{"intermediate_size": 1024, "norm_eps": 1e-05, "qk_norm": true, "attn_scale": 0.161, "init_std_qkv": 0.0142, "lr_mult_up": 1.02, "final_lr_fraction": 0.0, "batch_tokens": [32768, 65536, 98304], "max_seq_len": 1536, "train_tokens": 589000000, "max_steps": 10138, "dataset": "wikipedia_en"}
Each number is 128 + 32 x the weight over its row's rms, rounded and kept within 0 to 255. Layers, rows and columns count from 0. The size above them is the row's rms in percent of the matrix's.

# layer 8 MLP gate, 1024x512, rms 0.151, rows 871-937, columns 128-159
size [100  99 107  99  98  93 103  98 100 102 102 106  98  99 101  99 103  98  99 100 104  99  98 100  94  98  99 100  96  92  98 100  98 100 107 100 102 107 102 101  98  99 103 104  97  99  98 103 105 100 102  97  93  95 100 102  98 101 103  95 112  99 106 101 100  99 102]
[[ 87 165 122 140  86 160 194 144 136 143 120 169 146 102  85 163 196 175 149 121  96 131  91 143  85 150 170 130 112  73 126 120]
 [108 102  76 132 140 149 120 121 143 195  90 133 138 121 108  90  88 138 118 169 114 123 161 167 186 108 169 196 180 141  73 132]
 [ 99 116  89  99 164  61 185 150 137 148 137 128 129  85 129 103 147 114 121 130 136 102 128 185 123  95 158 167 151 162  70 106]
 [117 107 113  92 111 109 142 147 148 176 172 128  91 101  78  79 132 114  49 143 174 134 166 128 152  77 141 107 120 111  85 123]
 [ 81  91 107 134 145 194  95 153 137 170 128 101 146  77  77  72 125  47  99 128 157 115 112 180 127 114  74  84 123  66 133 125]
 [161 138 154 163  91  94 108 125 114 134 148 116 158 171  57 137 178 172 164  60 145 104 149  96 146 143 106 125 116 114 155 120]
 [ 70 152 110 167  64 136 113 144  98 108 178 151 113 150 141 135 129 184 112 136 136 136 125 193 126 130  88  84  40 168 158 136]
 [114 125 112 185  68 166 140 197 201 100 154 117 126 101 139 143 115  85 117 110 108 127 134 150 165 153  69  97 173 182 148 126]
 [168  86 201 123 118 123 107 161 116 143 120 131  89 132  76 155  88 136  67  89 143 103 103  78 123 104 110 173  48  74  88 153]
 [ 96 148 161 176 160 110 135 178  84 124 160 112  61 177 149 119 100 153  87 169 102  93 155  99 106  89 123  82 152  83 151 105]
 [ 99  85  91 153  97  98 155 116 102 151 147 176 163 129 136  73 136 110 195 136 156 156  95 124 140  80  68 117 199 163  80 112]
 [117  92 138 136 137 118 193 150 211 149 129 111 160 109 138 129 125 109 135  89 113 121  97 101  82 129 125 112 202 191 117 152]
 [ 80 144 170  89 103 124 142 161  99 133 117 143 153 134  68 100 127 111  55 102 134 154 110 148 150 150  93 111 113 100 136  84]
 [ 83 118 155 100  47 104 170 122 146 168 116  89 141  88 148 123 108  98  96 127 121 102  86 152 132 100 134 102 116 140 133 146]
 [110  98  97 105 111 105 125 117 138 160  63 159 172 111 184 123  71 111 146 138  62  96 122 126  79  60 162  87 106  97 132 154]
 [ 84 137 185 125  95 110 154 128 129 159 182 140 101 139 158 105 152  87 123 153 158 131 116 115 160  83 160 113 189  84 125 157]
 [113 138 111  90 141 118 119 107  70 115 123 122 128 120 172 164 170 146 110 156 143  89 119  92  97 165 124 149 105 107 128 150]
 [148 123 194  72 184  51 180 150 170 132 117 129 140 148  43  88 185 151 105 187 158 148 144 109 176  68 161  72  82 118  94  98]
 [153 187  94 143 143 161 146 147  93  83 157 111 131 159 159 108 106  93  91 103 128 107 198 110 148 124 106 108 130 138 103  89]
 [127 119 158 138 142  95 154 156 149 127 118 141 156  98 159  87 109 136 118 120 158 124 100  96 106 101  61 100 185 125 110 127]
 [191 106  83 151  78  91  75 164  69 138 122  62 174 120  91 139  78 159 126 145 106 128 116 148 125 127 110 115 105 126 104 136]
 [ 81 165 147 128 156 131  94 124 107  87 150  76 117 155 120 135 114 192 119 119 148 131 130 139 112  82 113 143 133  97 163 126]
 [ 99 125 149  99 139 144 178 145 129 187 124 105 137 138 133  76 108  94 156 162 120 132 121 136 148 147 123 105 153 114 142 145]
 [115 101 167 124 150 142 190 145  65 177 156 118 113  94 197 124 126 148 100 109 150 115  73 125 113  93  58 205  87 101 120 158]
 [172  62 118 155 122 169 140  96 136  98 128 143 120 140 132  94 122 136 106  95 145  80 128 135  89 118 111 158 135  89 136 113]
 [ 79 121 169  93 149 178 128  72  94 107 120 152  94 163 110 122  74 115 155 127 113 181 135 124 133 178  90 116  85 129 109 178]
 [ 97  98 123 169 119 136 135  86 132 112 129  76 175 178 132 149 133 124 124 100  90 110  94 142 108 105  92 161 114 135 161  94]
 [ 98 119 132 175 137  97 112 127 131 168 147 132 145 102 138 176 109 125  87 150 141 151 170 119 156 136 103 182 153 144 130 193]
 [108 140  96 164 111 134 124 140 115 151 123 145  94 213 129  71 118 107 113 123 112 134 129 106 142 179 123 146 157  57 104 111]
 [162  83  37 199 109 110  92 136 153 135  65 153 154 108 170 155  98 167 149 161 139 114 150 180  98  98 127 161 180 145 167  75]
 [120 150  67 167 156 130 115 115 171 108 121  97 104 182 136 152 143 105  99 156 111 133 135 117  93 140  97 105 130 167  95 126]
 [164 205  85 132 110 173 124 121 104 108 102 135 149 119 158  96 169  86 103 144 165  87 103 141 107 115 126 111 114  58 103 116]
 [ 97 162 169  79 124 162 125 140 126 137 199 116  45 137 184 163 114 145 140 133 105 139 120  83 126 170 118 122 150  80 159 114]
 [ 97 114 126 175  93 110 115 190 208  67 205 171  55 156 138 162 131 169  54 160 143 174 109 128 158 114  71 163 186 167 142 108]
 [180 115  90 124 120 106 134 136 112  98 199 120 172 115 186 118 105 157 143  71 166 102 118 119 106  48 148 107 105  62 131 152]
 [104 151 155 165  97 118  74 196 110  70 111 120 163  70 145  88 140 106 191 126 121 145  63 124 117 138 121 130 197 143 167 115]
 [187  94 178  79 119 134  50 132 139 173 129  93 128 131  71 125  98 155 160 137 155 105 109 138 184 167 122 127 133 175  41 148]
 [139 170 131  78  83 149 111 105 170 101 149 120 150 175 131 162 140  67 103 116 146 134 169 163 101 142  71 148 154 117 120 149]
 [104 106  99 153  85 139 149 174 115  98 123 108 119 127 155 107  76 162  96 129 181 136 123 149  94 140 147 127 146 140 157 178]
 [137 173 170 156 102 101  49 164 138 193 149 125 120 143 108  90 160 137 102 180 125  74 143 126 156 121 137 132 151 129  92 128]
 [115 132 132 129 105  62 106 129  85 140 137 108 179  78 118 159 144 160  64 115 152 161  96 127 141  84 121 180 100 143 120 134]
 [ 89 136 150 164  70 123 140 130 136 163  90 142 101 205 128  88 115 151  85 154 125  72 212 156 111 142 146 144 142  72 149 192]
 [168 191 161  99 140  93 181 130  84 111 173 105 137  60 131  96  99 141 140 121 114 218 129 174  92 108 113 145 149 133 145 101]
 [ 99 141  95 161 138 145  81 107 125 176 135 102 122 162 139 129 121  76 202 150  89  98 119 119 201 140 115 145 160  62 130  93]
 [ 91 120  90 155 158 112 119  83  71  65 135 158 156 144 138 191 148 113 138 125 135 142 159 172 102 161 104 126 124 165 137 126]
 [152  72 128 153 148 138 141 144 103  86 140 136 189 130 131 160 167 111 167 107 153 153  80 163 112 182  34 128 143  59  81 113]
 [ 84 127 187 163  70 123 162 192 152 152  98 134 189 128 119 170 151 139 184 132 118 179 117 149 146 148 126 109 100 121 171 161]
 [131 108  91 160 140  54 137 139  71 120 142 187  82 144 105 150 121  96 174  88 207 159 132 125 130  82 188 113 159  93 154 100]
 [133 129 154 108  96  98 145 112 124 153 118 139 103 139 112 138 176 108 116 108  21  85 135  91 154 143 137 132 107 198 133 132]
 [155 127 126 131 204 132 115 154 149  92 116 132 107 123 118  69 163 149 100  98  84 128 144 136 147 148  83  74 104 181 140 123]
 [173 114 172 125 144  88 169  94 119 185 106 136 132 137 172 131 166 103 175 132 150 170 104 120  59 157  69  74  65 140  99 124]
 [117 150 116 142 128 182  23 163 120 127 166 100 133  86 153 154 105 183 160 106 139 160 180 105 147 183 145 106 166  80 161  98]
 [128 120 212 143 149 137 125 171 166 132 132 136 167 135 103 180 118 112 101 138 161 106 111 125 159  82 123  75 147 106 126 101]
 [135 114 172  92 100 120 118  92 130 121 126 112  86 186 128 131 152  96 125  87 121 171  78  96 117 142 114  87  97 112 100  72]
 [ 90 142 113 147  94  85 134 160 101  89 100 219  92  90 139 142 186 164 111 113 140  82 111  99 105 128 111 156 136 199 148 103]
 [168 109 153 174 102 141 166 115 138  75 145 113 144 120 121 198 136 151 132 191  47 151 103 202 128 112 159  86 143 148 110 111]
 [144 183 147 122 129 191 115 128 126 130 145 233 106 159 116 110 140  67 149 191 108  99 107  59 113  81 118 139 194 162 163 113]
 [ 85 122 126 155  98 117 148 113  93  98 107 137 172 125 175 126 182 141  87 151 142 149 175 127 133 132 148 133  86 107 150 168]
 [120 129  92 120  41 116  91 206 109  78 147 136 140 138  96 108 163 117  94 107 128  63 138 101 129 141 135 111 110 160  88 162]
 [116 173 160 115 105  85 145  98 179 247  98 130 156  96 187 112 147 149 112  99 128 163 118 132 104 161 170 125 116 142  63 162]
 [134 106  97  96 179 100 156  35 149  93 165  80  88 150 128  65 113 151 175 144 136 102 190 133 127 126 117 149 168 158  64 117]
 [121 106 110 123 130 118 110 138 115 114 148  87 117 111 123 161 102 150 149 133 117 134 115 119 127 126 137 159 121 169 155 140]
 [151 138 181 146  81 131  80  90  91 110 150 153 136 120 166 159 130 134 134  68 141 139  79 111 139  77 130 105 116 116 149 111]
 [139  84 131 142 166 150 117 162 162 138 185 117 128 151 120 120  98 158 132 128 125 137 131  96 104  91 118 134  65  87 177 110]
 [117 177 138 146 145 121 129 167  85 193 118 158 117  59 108 142 104 107 117 165 171 100 140 180  94 123 149 109 116 205  97 119]
 [185 158 122 126 155 118 154 135 137 137 115 127  91 103 102 131  48 100 143 148 171 101  77  86 205 110 145  92 158 129 111 169]
 [109 147 178  86  80 135 141 105 174  53  74 115 185 177 142 173 153 152 107  55  65  84 127  71 105 119 188 149  80  96 101 145]]
# layer 8 MLP up, 1024x512, rms 0.164, rows 871-937, columns 128-159
size [ 98  97 110  95  93  95  99  97  96 102 103 104  99 100  98  97 102  99 102  98  99  97  99  96  95  98 100  98  92  94  99 103  97  97 111  99 100 110  98  99 105 104 104 100 100  99  94 100 101  96 105  96  93  98  99 105  97  98 105  95 113 100 111 100  98 100 100]
[[120 105 137 108 199 114 133  94  95 145  64 116 107 112 159 127 165 161 136 109 163 148 129 109 139 141 141 143 108 124 151  95]
 [ 32 147 122 101 172 111 140 133 168 154 118 147 123 161 167 101 154 124 134 141  98 119  97 142 126 109 137 156 103 122 110 130]
 [182 142 133  82 148 140 159 121  96  86 199 177 131 150 153 193  94 163  83  85  84 158 135  82 140 160 126 128 107 103  83 167]
 [142 117 159 103 184  95  67 193 150 112 134 146 117 181 142 130 135 156 164 109 126 127  92 104 115 111 157  72 122  84 166  92]
 [201  64 135 111 101 115 157  70 104 168  91 161 133 116  92 178 178 107  87 139  99 155 135 100 135 143 136 143 191 105 111 124]
 [ 92 142  82 106 119 121 177 135  83  96 109 150 112 126 142 117  71 108  95 137 100 145 139 123 189 170 113 116 109 152 151 136]
 [ 97  84 194 118 142 149  81 147 162 144 152 174 123 157 164 185 132 130 112 102 150 119 100 116 165 152 144 118 136 115  94 107]
 [104 109 111 169 135 109 112  92 130 128 142 120 126 138  83 114 112 161 113 113 181 117 158 113 173  98 130 101 167 125 150 109]
 [159 160 117 100  87 128 104 122  68 128 149  81  39  88 115 112 111 175 120 179 129  91 134 141 105 145 145  95 148 149 140  94]
 [159 119 134 119  63 164 143 118 118 169 143 101 121 181 128 100  48 143  76 142 131 104 117 134  52 114 126 169 104  71 127 104]
 [102 169  96 135 133 117 193 154 186  99 142 101 117 145 124 156 149 161 148 129 160  91  22 122 145  95 138 180  58 127 150 125]
 [188 128  64  80 125 152 161 147 132 149 123 159 162  91 111  96 169 138 119 117 107 110 131 151 151 136 112 155 112 139 144 128]
 [149 103 105 120 106 119 164  85 113 132 132  89  82 105 168  91 139  81 126 153 113 141  81 142  83 128 137 140 120  79 143  99]
 [140 168 149  84  87  96 124 160 102 142 210  85 152  72 135 140 162 154 131 112 144 135 131 137 167 141 114  96 120 141  93 166]
 [135 182 134  74  91 129  89 125 154 155  74 128 106 161 132 209 154 140 118 150  98 122  97 153 162 191  66 165 137 145  92 151]
 [194 120 118  88  95 127 140  97 118 127 112 122  99 119  63 116 182 118 131 117 152  69 143  97 172  62 115  67  93 148 117 154]
 [126 125 140 151 170 162 102 142  97 154 139 110 107 122 122 132 133  44 160 165 103  83 233 125 109 161  96 109 128 171 106 180]
 [156 131 111 151 149 194 139 123 118  80 134  86 111 120 149 175 103 153  26  79 160 113 100 123 114 137 120 153  59 116 131 143]
 [151 104  91 170 123 178  81 129 112 131 102 182 120 132 150 136 128 118 116 163  33 118 151 135 171  93 136  98 157 172 134 130]
 [108 167 106 160  62 135 139 184 143 152 176 114 138 152 176 126 126 140 102 129 121 112 110 157 132 180 108 147 180 118 111 135]
 [168 187 102 158 118 131 133 116 133 114 111 113 106 135  84 109 107 136 154 155 136 122 140 121 132  86  65 187 152 106  87  77]
 [ 82 133 146 166 128 144  43 182 142 136 130 140 169 146 125 110 119 174 149 163 123  96 109 102 103 110 124 147 138 146 181  94]
 [131 129 117 118 102 188 226 138 123 115  60 147 147 100 201  68  93  68 110 153 153 143 153 175  61  90 116 163 150 116 183  71]
 [154 169  76 119 107 126 136 125  90 105 115 147 146 127  66 113 150 159 101 113 114 108 140  92 176 135  79 177 158 169 130  72]
 [108 144 206 113  89 149 139 132 107 211 106  50 131  98 131 118 148 135 116 164  74 130 152  65 146  93 127 124  97 131 153  91]
 [132 132 133 154  79 141 165 133 116 139  99  96 129 168 151 125 166 137 141 116 124  91 138  85 114 148 107 147  95 148 135 130]
 [ 99  83 115 129 145 132  78 146 102 104  98 172  77 146  99  92 166 105 102 159  90 124 125 137  80  57 148 115 132 131 120 166]
 [ 54 146 176 192  86 111 196  52 161 213  79 142 147 182 158 176 132  47 140 189 144 129 107 129 150 128  84 134 121 126 115  69]
 [124 125  95  81 113 108 109 138 189 203 156 168 144 177  87 125 110 132  87 132 121 147 167 143 126 115 107 141  76 123 110  97]
 [146 125 182 148 144 164 150 156 156 112 141 192  77 147 123 127 174 103  76 138 114 202 137 122 125 118 153 121 153 138 115 164]
 [123 133  93 171 163 154 146  55 119 176 202 100 178 132 125 194 149 136  98  52 102 112 152  87 140 140 179 118  62 116 106 144]
 [ 80 164 101 131 159  87 133  62 117  50 134  76 135  71 125  62 102  36 110  84 137  87 104 108  98  87 143 109 117   5 133 126]
 [185 150 103 157 139  91 127 158 161 117 104 182 138  60 140 101  87 162 104 144 118 155 139  82 114 143  78 131 155  88 104  99]
 [ 88  75 166 161  56 147 145  89 186 104  86 130 156 144 113 102 117  95 175 166 186  85 144 112 158  82  70 192 152 218 159 136]
 [172 133 147 173 170 109 204 116 143  80 165 113 142 156 175 153 157  63 145  83 122  96 153 113 117 126 181 156 120 116 213 139]
 [145 164 169 159 108 125 122 116 149 132 137 137 141 101 151 161 144 100 164  44 159  92 132 142 114 105 177 151 148 155  72  99]
 [110  84 105  85 178  88 106 151 178 165 142 169 110  96 171 140 141 118 116  83 128 135 113 106 116 118  77 144 114 161 133 140]
 [146 132 164 147  94 112 157 118 121  98 121 132 124  73 147 147 116 117 111  98 174 156 158 187 103 121  85 185 175 102  49 151]
 [146 123 146  99 111 125 136  81 171 116 161 144  79  84  87  98 116 128 136 118 126 114 135 161 179  91 130 164 169 163 180 129]
 [165 149 113  67 167 131 113 111 153 125 158 108 157 111 206 156 115 139  85  78 171 138 189 144  74 140  96 117 116 108 136  97]
 [100 194  59 155 116 160  72 125 113 140 135 153 166 163 112 163 173 126 152 109  98 130 190 123  70 160 127 133 213 115 160 109]
 [116  55  67 112  98  98 139 138 175 117 141 126  79 108  99  93 122 145  68 117 102 112 136 156 117 156  89 115  86 155 107  84]
 [130 207 118 149 129 160 119  89 118 106 123 112 151 137 120 113 111  81 143 114 134 104  96 160 218  65 109 114 135 109  69 107]
 [ 92 149 138 173 142 153 165 153 178 150 120  79 154 183 178 168 194 105 142 115 125 123 114 129 134 189 167  65 151 120 124  99]
 [156 143  75 163 124 106 115 129  87 104 104 109 117  73  82 130 146 152 162  67 157 177 106 161 162  95 126 168 134 166 130 124]
 [160  59 135 182 105 108 140 156  90 139 167  63 131 106 168 133 126 124 136 124 113  48 111  50   9 139 176 164 137 203 143 100]
 [120 131  51 158 149  73  54 137 165 151 124 140 121 110 108 153 101 125 145 158 110 149 129  90 143 139 146 106 117 137 100 126]
 [117 120 185 151 109 182 130 116 118 159 119 176 201 150 123 119 200  79 113 182 114 129 150 126 123 190  72  92 155 148  92 130]
 [128 155  86 144 142  83 165  94 123 126 204 119 149 128 130 108  90 137 151 135 164 160 195  92 118 133 134 134 121  79 183 133]
 [209 121 114 163 115 120 109 132 113 163 101  60 162  40 101 179 150  97 121  70 147  87 166 115  62 113 133 122 121  73 163 162]
 [137 116 150 136 123 159 144 172 110 137 171 132  83 113 124  65  96 143 106 106 137  97 154  86 122 106 143 129 108 123  81 105]
 [230 179 125  78 110 141 121 151  86 186 137 187 155 112 132 142  90 133 156 171 114 111 170  73 126 165 192 109 150 225  97 113]
 [121 167 114 176 129 121 155 145 147 126 121 106 162 105 156 148 121 109 177  97 143 173 145 151 100 135 110 116 112  74 113 185]
 [120 141  96  92  74 180 102 193  96  60 113 138 112 127 139  91 104 143  87 102  97 143 124 102 127  88 164 174  95  96 149  94]
 [192 186 119  79 143 177 115 131 127 163 155  83 178  90 146 118  85 107 165 145 180 181 122 134 141  96  91 123  81 116 121 105]
 [ 89 135 124 130 151 174 104 131 153 130 146 152  73 148 139  62 137  54  98  96 140 123 139 124 124 170 120 223  34 144 135 150]
 [110 139  91 105 150 114 117 126 143 155 103 135 119 114 131 117 130 114 117  50 102 103 149 120  89 164 184 107  81 128 104 150]
 [116 100 150 100  80 137 133 113 121 160 152 150 126 139 120 131 111 175 145 135 129 201 137 178 130  99 142 112 142 126 126 185]
 [129 127  86 170  81 124 127 175  59  37 108 126 143 143 104 117 120 128 136 109 168 138 102 111 122 178 104 170 149 127 131 146]
 [125 139 117 155 139  63 126  67  77 110 109 157 133 108 127 105 112 110 110 130 102 110 152 124 156 169 163  97 133  94 123 124]
 [119  98  81 134 125 129 128 113  87  78 166 105  91 138  91  85 145 123 174 139 108 134 158  73 125  49 123 105 103 115 124  83]
 [ 76 100 158 145 168 112 176 182 182 108 134 125 147 126 112 127 128 114  47 137  75 143 131 125 170 174  91 145 181 113 130 111]
 [156 140 143  95  61 135 130 151 169  97 115 158 145  87 141 173 113 186 161 125 100 142  92 187 195 104 125  97  81 102 108 123]
 [136  91 104 169 114 106 111  95 118 141 116 106 131 172  97 138 132 174 113 119 154 105 144 108 110 146 182  93 115 131  96 115]
 [ 71 148 117  58 179 143 129 129 153  68 132 149 121 130 137  78 126 169 104 114 203 122 124 125 214 128 157  81 180 131 155 105]
 [ 59 103 115  68 143 115  65 148 149 106 149 189 112  84  97 136 110 144 107 126 101  97 105  96  77 165 125 118 127 193 111 154]
 [158 142 116 121 115 160  77 139  70 142  85 109 145 171  91 121  20  63 143 198  92 107  91 159 136 145 156 106 175  98 159 119]]
# layer 8 MLP down (transposed), 1024x512, rms 0.109, rows 871-936, columns 128-159
size [100  98 109  96  97  99 100  99  97  99 105 105  98  98  99  92 102  97 101  99 100 101  95  99  99  98 101  99  95  97  99 102  94  97 107  98 102 104  99 101 104  97 105 103 102 104  98  99 102  99 100  96  97  96  99 100  98  99 102  97 111 101 108 101 100 100]
[[140 145 160 112 138  85  82 143 105 189 158 141 125 126  93 137 105 132 122 104  72  76 138 118 171 116 145 180 102 118  75 140]
 [110  72  83  97 151 133  54 128 134 132 105 124 114 123 115 143 136 135 108 148 103 138  72  77 158 166 119 145 119 161 157 117]
 [151 140 180  62 103 158 152 129 171 162 146 180  99  74 116 159 151 147  94  84 112 116  95  86  67 155 100 139 143  72 122 194]
 [132 186 152 164 131  86 168  78 123 140  95 109 142 154 116 127 115  92 168 100 143 175 131 161 208  75  97 121 125 120 144 120]
 [126 154 105 150 161 133 158 137 176 139 134 123 136 101 148 136 120  79 146 153 107 106  97  98 145 135  55 116 159 178 102 114]
 [159 164  91 187 128  89 109 149 107 122  96 122 115  79  77 127  87 146 119 177 239 114  80 134 106 152 153 144 129 158 121 129]
 [ 78 140 135 112  82 130  42 113  72 132 175 137 138 100 104  71 132 131 102  86 114 209 122 141 165 139 173 158 166 144  84 107]
 [113 148  88  86 113 165 128 169 124 211 100 118 141 178 157 138 116 130 130  82 144 154 150 106 140 137  78 143 128 110 139 121]
 [ 96 162  88 123  93 151 106 129 128 172  76 161 126 166  70 140 121 120 104 165 201 113 155 179  76 117  98  70 147 142 128 168]
 [153 107 144 129 102  86 102 176 162  81 118  80  58 135 113  75 125 110 124  97 122 142 129  88  80 118  94 160 140 175 129  93]
 [114 141  92  95 134 105 155 124  83 129 108 146  97  89 218 193 149 166 172 137 113 105 118 135 116 126 117 166 119  88  91 143]
 [101  88 100 130  90 106 140 145 144  88  93 145 178 105 139  54 211 116 171 153 108 103 134 137 117 152  98 154 136 115 114 149]
 [146 162  93 112 143 127 148  53 139 140  92  86 125 138 135 128 122  80  93 130 120 129 103 103  60 110 155  74 125 123 113 149]
 [127 142 155 100 133 123 130 132 133 118  45 125 150 127 131 137 130 158  83 161 119 106 161 129 119  73  89  96 169 161 150 121]
 [150 154 180  57 196 138 139 117  80 148 132 141 108 168 131 203 149  75 127 147 137 157  76  90 108  72 145 112 150 164 129 197]
 [174 165  71 140 122 153 105 122 122 146 166 115  62 116  86 105 137 200 133 177 101  80 140 119 112 148 161 135 102 152 113 124]
 [102 228 226 152  93 120 160 118 143 133  70 106  79 105 128 113 217  90 111 108 111 107 157  81 101 113 180 125 124 101  75  97]
 [193 125 187 124 171 168 186 145 170 131 156 116 228 125 186  97 148 110 124 119 119 137  83  86 121 122 100 149 101 132 107 145]
 [ 93 131  81 186  91 145 149 133  82 184 125 135  97 150 128 146 151 120 158 133  90 116 106 197  99 154 134  83 141 105 110 140]
 [129 121  53 154 162 101 134 152  90 140  68  84 121 128  90  62 135 154  57  60  70 162 106 167  90 137 162 103 151 126 126 120]
 [125 112 125 142 112 116 122 123 112 142 164 102  54  69  85 120  82 124 126  97 149 140 160  66  94 142  98 180 144 122  92 117]
 [103 131 128  67 114 134 108 144 112 178 129 156 156 117 127 164 107 130 103 145  97 118 126 147 160  85 178 115 153 139 118  65]
 [106  89  92  74 151 169 119 128 139  91 122  98  45 176  86 101 117 141 123 115  98  95 178 173 103 112 134 131  81 142  84  58]
 [107 148 112 123 128 111  89 119 169 106 151 122 126 141  69 146 139 164 141 151 133 155 149 148 149 125 116 131 105  75 128 153]
 [113 182 108 112 146 148 113 102 165  98 200 112  92 169  95 127 174 111 167 161 166  96 132 130 123 147 134 170 139 142 156 158]
 [127 117  99 100 132 124 172 106  53 108 126 167 109 101 134 158 164 117  85 197  91 129 141 104 141  86  83  94  93  85  99 193]
 [134 125 149  89  98 117  78  86 185 142 119 135 139 135 103 100  71 112 150 102 137 127 106 128 121 121 148 199 168 139 216 103]
 [158 112 168 140 172 157 165 150 116 150 105 156 114 139 128  94 141  98 120 111 107 103 113  68  86 173 144 140 156 139  91 156]
 [149 154 127 140 112 151 164 128 157 142 115  99 108 143  91 137 125 109 153 166 117  99 109 155 201 159 132 137 152  94 136 163]
 [113 134 114 138 134 143 107 141 111 125 137 161 133 122 180 126  86 193 176 119 146 135 105  98 107 144  75 117 116 126 116 147]
 [138 191 148 183 159 130 157 157 116 138 142 123 131 124 194 206  87 103 142 157 122 112 144  72 103 110 147 125 139 119 160 125]
 [112 179 152 129 149 106 163 154 168  93  79  81 156 117 193 102 164 102  97  83 107 160  86  41 152 121 168 157 128 148 118 161]
 [160 129 142 131 148 117 166  94 127  73 169  89 142 128 208 179 179  86 162 125 173 167 136 155 113 202 104 122 128 122 174 110]
 [150 143 134 137  79 156 143 119 134 182 168 174 123 133 141 103 123 167  75 177 118 124 138  99 174 152 103 196  86 155  95 150]
 [189 173  82 123 152 151  84 143 152 152 133 138 125 160 224 150 153 137 131 106 127 121 148 115  95  96 130 146  83 105 110  69]
 [122 165 137 160 214  92 146 160 164 153 134  92 104 129 107  76  89  92 177 142 170 117 105 105 118 132 141  97 131 133  93 118]
 [ 91 132 141 136  93 139 161 207 151  75 125 195  93 129 161 101 124 117  81 162  75 160 127 125  93 168 123 151 119  95 154 146]
 [113 113  81 198 139 100 132 158 112 106 116 117 131 178  93 149 119 128 147 187 124  98  72 117 153 117 148 149 147 155 151 162]
 [ 70 134 108 156 191 130  90 109 134 174  98 160 166 104 135 141  81 126 118 161  89 178 124 219 135 173 141 142  96 150 164 128]
 [135 155 109 128 158 103 107 150 139 162 121 120 142  94 179 151 129  65 134 124 168 165  53  78 125 123 118 129 132 138  96 155]
 [134 117 137  98 145 170 141 143 150 117 178 127  93 166 160 142 130  94 121 113  88 117 105 103 125 133 185 134 111  89 143 125]
 [ 79 118 146 136 149 118 119  47  84 150 159 140  57 193 175 146 126 201  96 120  75  96 143 128  85 133 102 127 112 130 128 136]
 [138 114 151 175 156 141 111 111 157  79  64 143  86 138 124  96  75 175  77 121 120 118 102 167  91 177 130 110  91 152 148 111]
 [145 121 133  99  70  92  94 100 118 150 111 125 152 169 134  82 100 144 124 117 136  63 144 135  67 127 130 115 110 146 152 121]
 [ 75 131 182 132 177 201 120 129 159 144  94 137 159  96 182 156 130  71 164 177 107 182  90 100 143 145 112 105 156 136 192 127]
 [121 147 174 157 157 175 148 125 182 156 122 128 117 138  85 138 122  67  89 110  84  67 191  72 155  71 110 180 139 133 127 134]
 [130 112  85  95  93 117 133 148 103  57 128 153 126 127 174  59 158 181 127 138 171 140 135  82  80 146  59 156 193 106 118 130]
 [133 125 153  96 140  96 146 135 111 144  82 130 127 123 181 140 153 156 156 126 140 154 177 129 176 134 114  51  92 154 109  60]
 [150 101 119 154 116 131 139 206  86 105 136 124  79 140 115 128  89  70 120 156 141 122 169 118 114 103 117 174 102 114  76 182]
 [ 79 105 100 133  75 160 181 111 134 128 110 181 153 152 154 120 175 103 139 122  84 129 127 173 131  96  81 123 146 129 116 113]
 [110 120 121 122  94 110 122  56 129 133  87 131 159 171  99 123  95 137  97 126 150 153 119  40 134 127 101 109 108 144 130  72]
 [ 70 143  84 118 117 120 152  84 114 155 133 173 116 138  97 135 108 131 120  63 109 202 174  66 134  86 122 142 113 101  96 100]
 [125 123 108 145 190 141  40 123 109 144  65  94  72 153 115 135 143 109  83 110 134 119 139 161 192  86  95  81 119 113 123 114]
 [123 105 128 110 147  95 164 110 142 124 153  93 102 121  96 131 106  64 135  68 128 110 126 156 117 146 116  45 103 127 116  88]
 [123  95  98 146 116 103 157  98 125  51 147 162 187 104 162 119 102 147 122 130 155 107 125 114 109 148 189 134 100 145 134 155]
 [ 79 170 105  97 184 152 166 113 113 132 165 159 138 148  91 108 138 147 179 133 132 128  99 122 159 101 151 211 148 116  72 111]
 [ 83 174  50 102 106  99 147 142  95 124 172 137 120  99 144 134 102  93 107  92  99 154 139 160 158 161 170 120  84 138 130 101]
 [118 181 155 120 143 112 180 168 126 142 111  93 145  90 148  71  94 181 123 141 192 132 128 190 115 140 150 138  55 161 161 166]
 [ 99 142 137 117 125  99 146 134 101  81 128 161 136 101 102  66 113  96 177 134 126 157  94 130   8 133 114  35 176 167 100  93]
 [118 102 114 170 168 154  99 112 189 134 107 169 146 134 208 114  97 165 168 134  91 159 122 149 164 141 118 172 125 123 124 154]
 [107 166  92 129 144 138 139 150  74 112 145 104  98  34 128 120 134 151  88 154 163  94 107 139 177 142 112 146 142 129 111 105]
 [111 131 147 173 148 143 123  97 124  84 140 130 108 153 101 144 155  77 159 120 133 123  80 115  79 149 138 128 176  90 133 133]
 [135 179 133 183 119 113 151 110 136 130 145  96  83 165 148  76 114  94 166 188  95 175  64 139  74 116 141 129 183 118 196 180]
 [187 119 143  85  89 118 111 172 156 170 133 129 153 151 126 122 178 136 179 113 111 208 118  70 160  80 141  94 134 117  93 130]
 [164 131 116 111  21  93 172 108 172 118 125 138 126 170 117  79  56  96  93  83 113 111 149 132 103  93 115 147 150  71 149 105]
 [117 173 119 103 121 160 134  84 162 127 173 164 140 155 117 114 105 125 116 184 150 164 160  64 108 137 155 124  77 135 135 110]]